Weights of a small transformer language model.
Size: 24 layers, width 192, 3 heads of 64, MLP 960 squared ReLU, 18.3M parameters.
Architecture: RMSNorm before each block, rotary positions, no biases in attention or MLP, untied embeddings, normalized queries and keys, local attention windows, exclusive self-attention, value embeddings, hashed n-gram embeddings, a smear gate, an embedding shortcut, skips across layers, capped logits.
Training: 292M tokens, 4865 steps.
Each number is 200 + 40 x the weight over its row's rms, rounded and kept within 0 to 999. Layers, rows and columns count from 0. The size before them is the row's rms in percent of the matrix's.

# q: layer 6 attention query, 192x192, rms 0.0778, rows 116-127, columns 32-63
# k: layer 6 attention key, 192x192, rms 0.0777, rows 116-127, columns 32-63
# v: layer 6 attention value, 192x192, rms 0.0724, rows 64-98, columns 32-63
# o: layer 6 attention output (transposed), 192x192, rms 0.0508, rows 64-97, columns 32-63
q116,096,172,204,166,122,154,189,186,184,253,162,199,268,211,216,196,225,198,274,122,123,185,175,221,243,223,199,206,200,242,166,233,245
k116,100,137,238,153,180,209,209,168,149,227,231,128,147,190,229,196,227,221,194,240,221,203,254,148,205,158,228,231,173,218,282,229,148
q117,097,198,202,198,197,148,153,202,204,120,249,253,159,150,238,207,256,308,306,199,167,177,222,180,215,215,131,200,233,200,226,156,186
k117,100,243,174,202,202,194,213,199,183,230,199,203,238,223,165,159,218,236,235,162,212,279,259,133,176,164,192,153,212,171,182,164,183
q118,106,154,182,231,293,271,254,226,258,228,178,188,206,178,259,196,210,158,192,197,179,169,236,176,198,153,196,217,164,201,166,150,184
k118,106,176,278,186,213,246,203,169,167,203,234,214,215,219,217,246,196,177,214,181,195,228,246,264,196,270,246,156,116,187,165,224,199
q119,105,213,205,215,208,304,274,191,212,232,201,162,192,227,198,216,203,193,163,122,203,144,243,211,226,192,249,250,214,232,196,219,183
k119,107,204,195,143,172,239,315,165,190,216,207,189,223,240,218,204,130,171,196,198,209,124,161,223,169,263,296,181,116,148,200,193,177
q120,097,239,217,234,145,243,161,169,220,181,117,155,272,259,182,161,229,226,228,201,282,246,148,190,249,214,201,199,210,181,251,224,219
k120,101,178,194,194,143,205,179,175,172,141,237,190,248,199,216,81,248,204,182,288,191,215,164,253,235,227,190,152,205,166,151,189,258
q121,100,214,174,173,211,227,159,255,164,242,216,190,169,257,219,226,272,231,144,262,192,212,207,184,192,181,240,180,199,249,195,167,170
k121,100,217,175,233,167,190,195,230,177,193,189,201,138,102,159,211,135,214,233,206,179,238,222,244,181,262,221,260,195,170,173,232,265
q122,093,148,188,235,181,241,233,235,115,222,251,216,201,198,242,191,178,281,217,225,190,154,226,252,234,187,136,225,185,182,171,186,215
k122,100,173,150,244,188,158,128,233,194,206,124,187,183,171,196,121,249,226,291,159,230,240,112,210,198,164,202,192,277,180,213,268,192
q123,108,155,221,253,217,168,220,150,102,159,144,163,181,262,249,161,179,158,123,212,282,174,232,251,205,174,208,168,173,252,223,256,179
k123,110,163,223,203,167,230,219,130,168,153,219,232,195,173,243,160,100,222,272,327,249,240,206,232,174,256,236,136,126,259,198,206,237
q124,104,169,174,143,190,157,153,207,199,172,268,188,186,181,189,213,207,258,289,159,233,261,240,223,270,191,219,158,191,147,206,129,166
k124,103,139,131,116,162,249,222,231,214,202,188,251,170,199,214,207,164,199,186,118,166,197,210,174,215,194,221,197,127,258,173,167,260
q125,092,298,234,214,170,263,150,225,215,215,191,121,238,217,171,130,193,163,199,170,244,179,232,178,240,176,161,222,239,226,196,168,208
k125,096,170,209,193,149,252,232,184,237,189,245,222,190,218,174,178,90,160,184,248,260,149,152,246,244,228,220,210,102,222,137,193,206
q126,106,256,284,166,186,199,279,225,190,293,133,195,193,212,200,235,275,200,213,150,248,218,218,196,220,146,254,245,198,230,215,233,261
k126,097,237,232,176,228,201,212,231,203,264,252,201,142,119,211,150,175,214,161,213,223,205,220,235,253,190,253,160,199,167,201,211,171
q127,117,213,151,241,183,215,167,229,149,189,157,229,154,231,212,216,232,217,298,225,227,214,146,263,198,202,134,167,165,235,241,218,211
k127,112,171,167,160,221,177,222,145,213,166,196,173,224,203,140,228,317,129,229,180,294,275,238,164,163,146,244,179,268,184,213,267,230
v64,088,213,227,209,174,171,240,151,172,147,178,272,246,195,261,170,183,176,277,282,120,152,255,235,201,141,215,245,130,126,198,176,172
o64,087,266,168,104,239,215,277,210,220,174,218,191,197,155,193,167,183,168,159,143,160,244,148,170,156,187,216,146,132,216,230,196,203
v65,097,174,240,236,208,120,220,286,168,162,122,244,207,181,138,240,182,156,243,174,134,156,183,206,218,220,139,233,183,170,154,218,196
o65,089,235,261,201,175,268,255,238,130,162,232,229,190,263,198,222,173,199,175,179,130,208,136,271,192,222,144,160,239,138,160,206,182
v66,101,266,160,124,149,158,224,220,165,169,258,240,101,222,215,195,219,213,216,154,199,228,256,173,213,218,164,232,152,174,182,226,200
o66,098,225,172,276,132,150,137,114,215,214,123,244,266,215,177,181,209,170,268,159,172,162,168,252,261,211,209,193,246,234,264,235,185
v67,095,262,250,254,188,184,117,138,200,150,164,152,218,234,266,236,160,201,224,246,196,168,135,250,184,236,244,179,181,244,189,244,213
o67,099,169,182,202,184,182,149,220,223,238,183,211,194,136,210,186,205,99,180,207,188,235,204,163,196,186,282,210,286,215,178,206,185
v68,098,143,178,172,206,139,223,244,146,193,207,218,172,228,128,183,272,182,140,183,207,210,175,177,173,184,184,180,220,156,178,190,222
o68,096,255,256,207,162,180,307,261,145,193,190,204,243,204,253,191,177,235,165,193,207,149,169,218,204,179,160,161,213,244,186,289,225
v69,092,210,255,175,175,223,230,208,254,175,225,281,184,122,172,233,245,242,185,265,244,237,161,180,207,154,176,191,199,191,163,175,144
o69,088,221,231,212,201,271,213,189,212,236,276,210,255,214,184,191,182,144,182,161,149,222,226,219,226,227,143,195,189,178,181,133,130
v70,090,281,126,197,185,169,260,160,222,295,199,230,212,242,231,245,197,219,172,226,165,162,211,157,235,225,202,110,185,156,101,248,164
o70,080,136,200,255,141,243,269,154,158,217,291,170,190,245,281,194,160,244,200,244,191,175,241,203,214,205,205,207,115,204,216,217,186
v71,095,218,174,261,123,192,211,208,234,163,151,226,291,135,246,191,132,125,184,258,183,215,201,138,184,179,224,247,218,228,243,163,261
o71,091,246,220,148,233,229,207,232,213,205,207,224,123,270,94,179,210,154,183,289,182,226,191,183,175,260,237,200,141,229,194,215,215
v72,098,280,216,240,181,247,217,176,154,236,241,280,214,217,231,217,203,206,177,146,220,246,174,230,233,218,227,200,161,192,137,219,131
o72,092,149,203,198,183,269,228,197,185,235,265,192,242,267,239,240,161,154,193,140,203,140,188,228,257,209,203,210,228,197,217,277,210
v73,099,202,216,165,267,235,121,182,165,215,165,158,255,210,223,200,220,216,252,222,148,179,172,258,151,186,169,154,174,213,158,214,237
o73,104,117,167,159,228,217,267,229,177,201,258,243,232,234,256,185,209,249,126,191,168,201,119,282,155,176,184,220,289,204,253,185,205
v74,093,268,150,174,158,264,241,194,178,230,186,235,257,145,257,156,178,217,165,253,200,216,221,137,137,257,164,155,223,211,191,219,239
o74,095,142,163,221,207,225,161,154,279,242,213,189,199,198,184,153,173,106,196,247,220,185,234,168,208,189,348,272,95,217,194,171,256
v75,096,174,249,176,159,213,149,226,162,144,182,149,226,161,199,170,258,194,182,144,182,177,208,243,165,180,239,255,147,211,149,247,190
o75,097,237,214,179,201,289,271,251,166,166,212,215,203,292,152,203,223,150,176,220,194,173,103,228,202,196,185,143,214,270,259,233,222
v76,099,175,166,120,219,205,204,225,166,157,229,106,220,210,198,222,141,154,202,125,178,198,140,260,152,210,258,208,175,217,131,219,153
o76,102,228,208,215,140,235,219,222,146,197,260,222,245,271,240,178,168,193,159,260,215,153,187,187,254,238,192,195,177,229,289,228,156
v77,089,203,192,169,164,214,220,233,211,155,202,192,221,152,206,162,269,205,200,211,199,153,238,255,236,150,187,179,178,197,224,211,241
o77,095,247,273,207,183,219,155,176,172,140,162,212,198,250,174,235,196,256,149,214,208,251,190,188,216,238,155,156,198,275,239,229,145
v78,093,210,159,253,192,178,275,198,155,88,115,167,155,205,230,178,222,219,242,229,192,161,258,202,228,250,203,219,254,215,206,139,222
o78,088,192,216,206,176,161,263,201,230,198,204,152,189,210,210,222,195,172,165,140,162,216,212,248,349,283,158,224,176,210,207,134,146
v79,091,237,176,250,214,211,215,183,245,292,224,271,219,223,261,138,172,187,245,204,158,193,245,199,231,182,164,143,158,147,154,225,176
o79,090,184,72,156,209,221,136,173,207,196,221,148,208,210,280,190,219,165,228,207,236,185,152,195,204,158,269,276,164,180,188,234,208
v80,096,173,192,212,96,153,182,142,174,145,206,244,148,175,203,173,103,146,154,194,186,156,220,150,205,175,269,184,205,220,191,217,207
o80,097,195,219,175,218,197,213,198,294,260,193,217,204,186,180,195,154,207,178,202,209,220,203,216,239,271,220,195,207,201,257,239,216
v81,095,200,217,178,249,217,155,202,149,186,209,249,166,262,140,177,318,223,139,226,215,161,189,214,155,166,166,199,211,240,234,232,208
o81,098,191,241,195,186,263,233,246,169,198,164,169,305,213,202,274,190,158,192,186,217,137,216,223,191,184,189,140,202,211,163,262,190
v82,095,145,193,239,144,187,200,205,219,184,151,180,284,188,224,122,157,196,245,212,215,201,147,172,240,212,189,133,288,257,204,203,189
o82,099,163,165,189,217,207,140,211,214,244,176,215,206,199,160,166,263,128,213,207,212,218,191,159,157,166,264,245,198,222,147,169,180
v83,094,220,228,252,164,172,124,127,127,255,260,242,157,208,192,155,202,177,225,144,262,157,155,219,161,266,131,263,209,248,248,131,210
o83,091,219,171,165,310,173,168,215,267,226,126,205,192,130,234,208,213,199,250,159,261,179,254,195,192,173,205,247,251,155,160,258,233
v84,096,223,212,197,119,240,100,120,130,137,220,171,125,258,244,129,154,250,194,240,190,273,176,212,142,221,173,222,202,195,226,186,187
o84,092,212,214,208,228,191,158,237,254,211,160,201,205,145,222,185,221,161,242,119,195,220,233,213,211,253,213,225,218,186,185,204,225
v85,094,202,188,163,213,253,205,197,209,148,117,135,295,165,141,239,214,179,183,218,208,147,196,182,244,182,216,197,207,157,237,235,210
o85,099,196,200,188,228,290,298,196,212,163,195,177,159,256,234,150,154,189,176,301,288,163,155,211,149,219,220,183,175,227,194,213,234
v86,097,250,186,142,164,195,151,197,266,153,270,177,129,165,202,189,190,151,211,200,148,261,232,195,238,217,220,152,173,224,240,151,233
o86,098,226,228,209,203,200,245,208,204,183,201,215,228,242,230,171,195,200,198,173,141,164,190,217,208,279,113,171,244,220,244,147,181
v87,097,169,151,218,205,160,207,101,179,169,271,147,177,227,265,160,136,213,262,206,245,245,126,266,184,197,236,229,234,202,180,195,194
o87,094,156,167,178,219,140,184,206,224,225,215,173,213,108,225,208,239,180,263,190,259,163,238,236,171,200,240,210,272,221,184,255,227
v88,091,144,172,120,177,164,192,204,193,229,147,178,232,140,149,178,215,227,138,254,164,158,203,160,216,163,155,225,195,232,148,179,213
o88,089,243,251,185,185,179,227,258,145,187,234,246,218,238,221,202,162,247,161,221,219,190,189,187,191,207,105,180,172,248,273,203,222
v89,096,206,148,160,218,235,155,227,178,245,277,259,180,195,240,223,177,241,188,191,240,269,208,231,164,277,215,225,196,212,237,174,159
o89,103,191,171,179,260,136,124,145,226,227,187,201,231,109,178,166,218,196,262,158,249,212,253,214,147,165,233,238,196,168,201,169,261
v90,095,196,166,219,251,188,188,225,193,248,242,189,187,144,154,174,189,123,157,252,198,248,239,184,162,254,254,166,165,229,177,170,178
o90,087,196,159,216,201,242,148,204,240,213,253,149,214,217,246,177,178,184,200,159,246,138,196,181,172,227,292,200,147,160,225,165,295
v91,092,176,179,265,235,263,193,123,131,198,246,274,148,197,154,185,166,156,171,153,243,254,222,155,224,253,210,238,203,201,199,238,149
o91,094,151,142,196,222,148,116,174,248,250,154,179,235,111,219,148,184,211,248,182,264,151,186,186,193,196,252,257,186,184,188,158,253
v92,096,241,186,238,113,195,255,151,186,194,268,211,233,194,165,208,114,142,233,234,206,203,230,207,198,197,229,169,171,197,187,188,189
o92,097,185,175,177,232,135,103,182,227,243,192,195,111,233,126,177,170,191,177,155,222,258,209,166,191,198,232,210,197,180,246,207,186
v93,091,190,215,253,246,198,137,186,146,232,253,218,240,239,168,190,123,248,127,201,250,200,145,191,202,163,138,163,191,167,213,225,197
o93,088,175,158,218,142,194,136,193,205,249,173,180,251,178,222,186,228,219,228,228,247,179,198,163,190,171,243,259,212,131,189,200,191
v94,098,139,221,192,229,236,127,215,268,181,129,166,253,218,166,170,214,177,265,142,217,224,194,257,187,238,200,172,210,216,293,214,228
o94,094,191,164,194,270,256,154,139,219,167,208,190,163,205,161,167,218,182,202,232,282,180,134,175,152,190,291,239,271,265,166,196,215
v95,091,302,206,162,186,235,234,144,182,246,145,193,214,148,212,264,173,226,248,195,251,246,255,217,171,202,206,215,164,139,146,186,224
o95,086,166,208,278,230,228,197,165,309,204,198,166,155,202,167,179,219,170,226,197,134,193,204,130,210,216,246,189,117,175,207,146,241
v96,092,251,193,216,166,154,190,193,227,214,140,184,202,222,208,159,110,223,254,183,182,166,164,239,173,164,219,178,117,159,254,150,235
o96,095,260,118,116,229,228,162,192,251,211,180,214,193,222,217,129,175,180,203,274,152,263,218,99,240,163,232,197,233,224,241,287,160
v97,094,205,155,221,242,189,205,224,161,241,206,267,181,276,204,157,182,188,214,163,175,264,234,135,204,233,259,200,270,238,256,221,225
o97,092,175,233,190,249,137,174,147,206,151,115,183,193,180,198,198,209,159,213,140,279,206,239,184,152,203,282,221,279,243,154,187,245
v98,093,235,195,198,124,165,236,234,201,225,220,171,248,189,221,218,121,215,259,247,184,244,155,218,173,160,221,138,231,253,182,149,222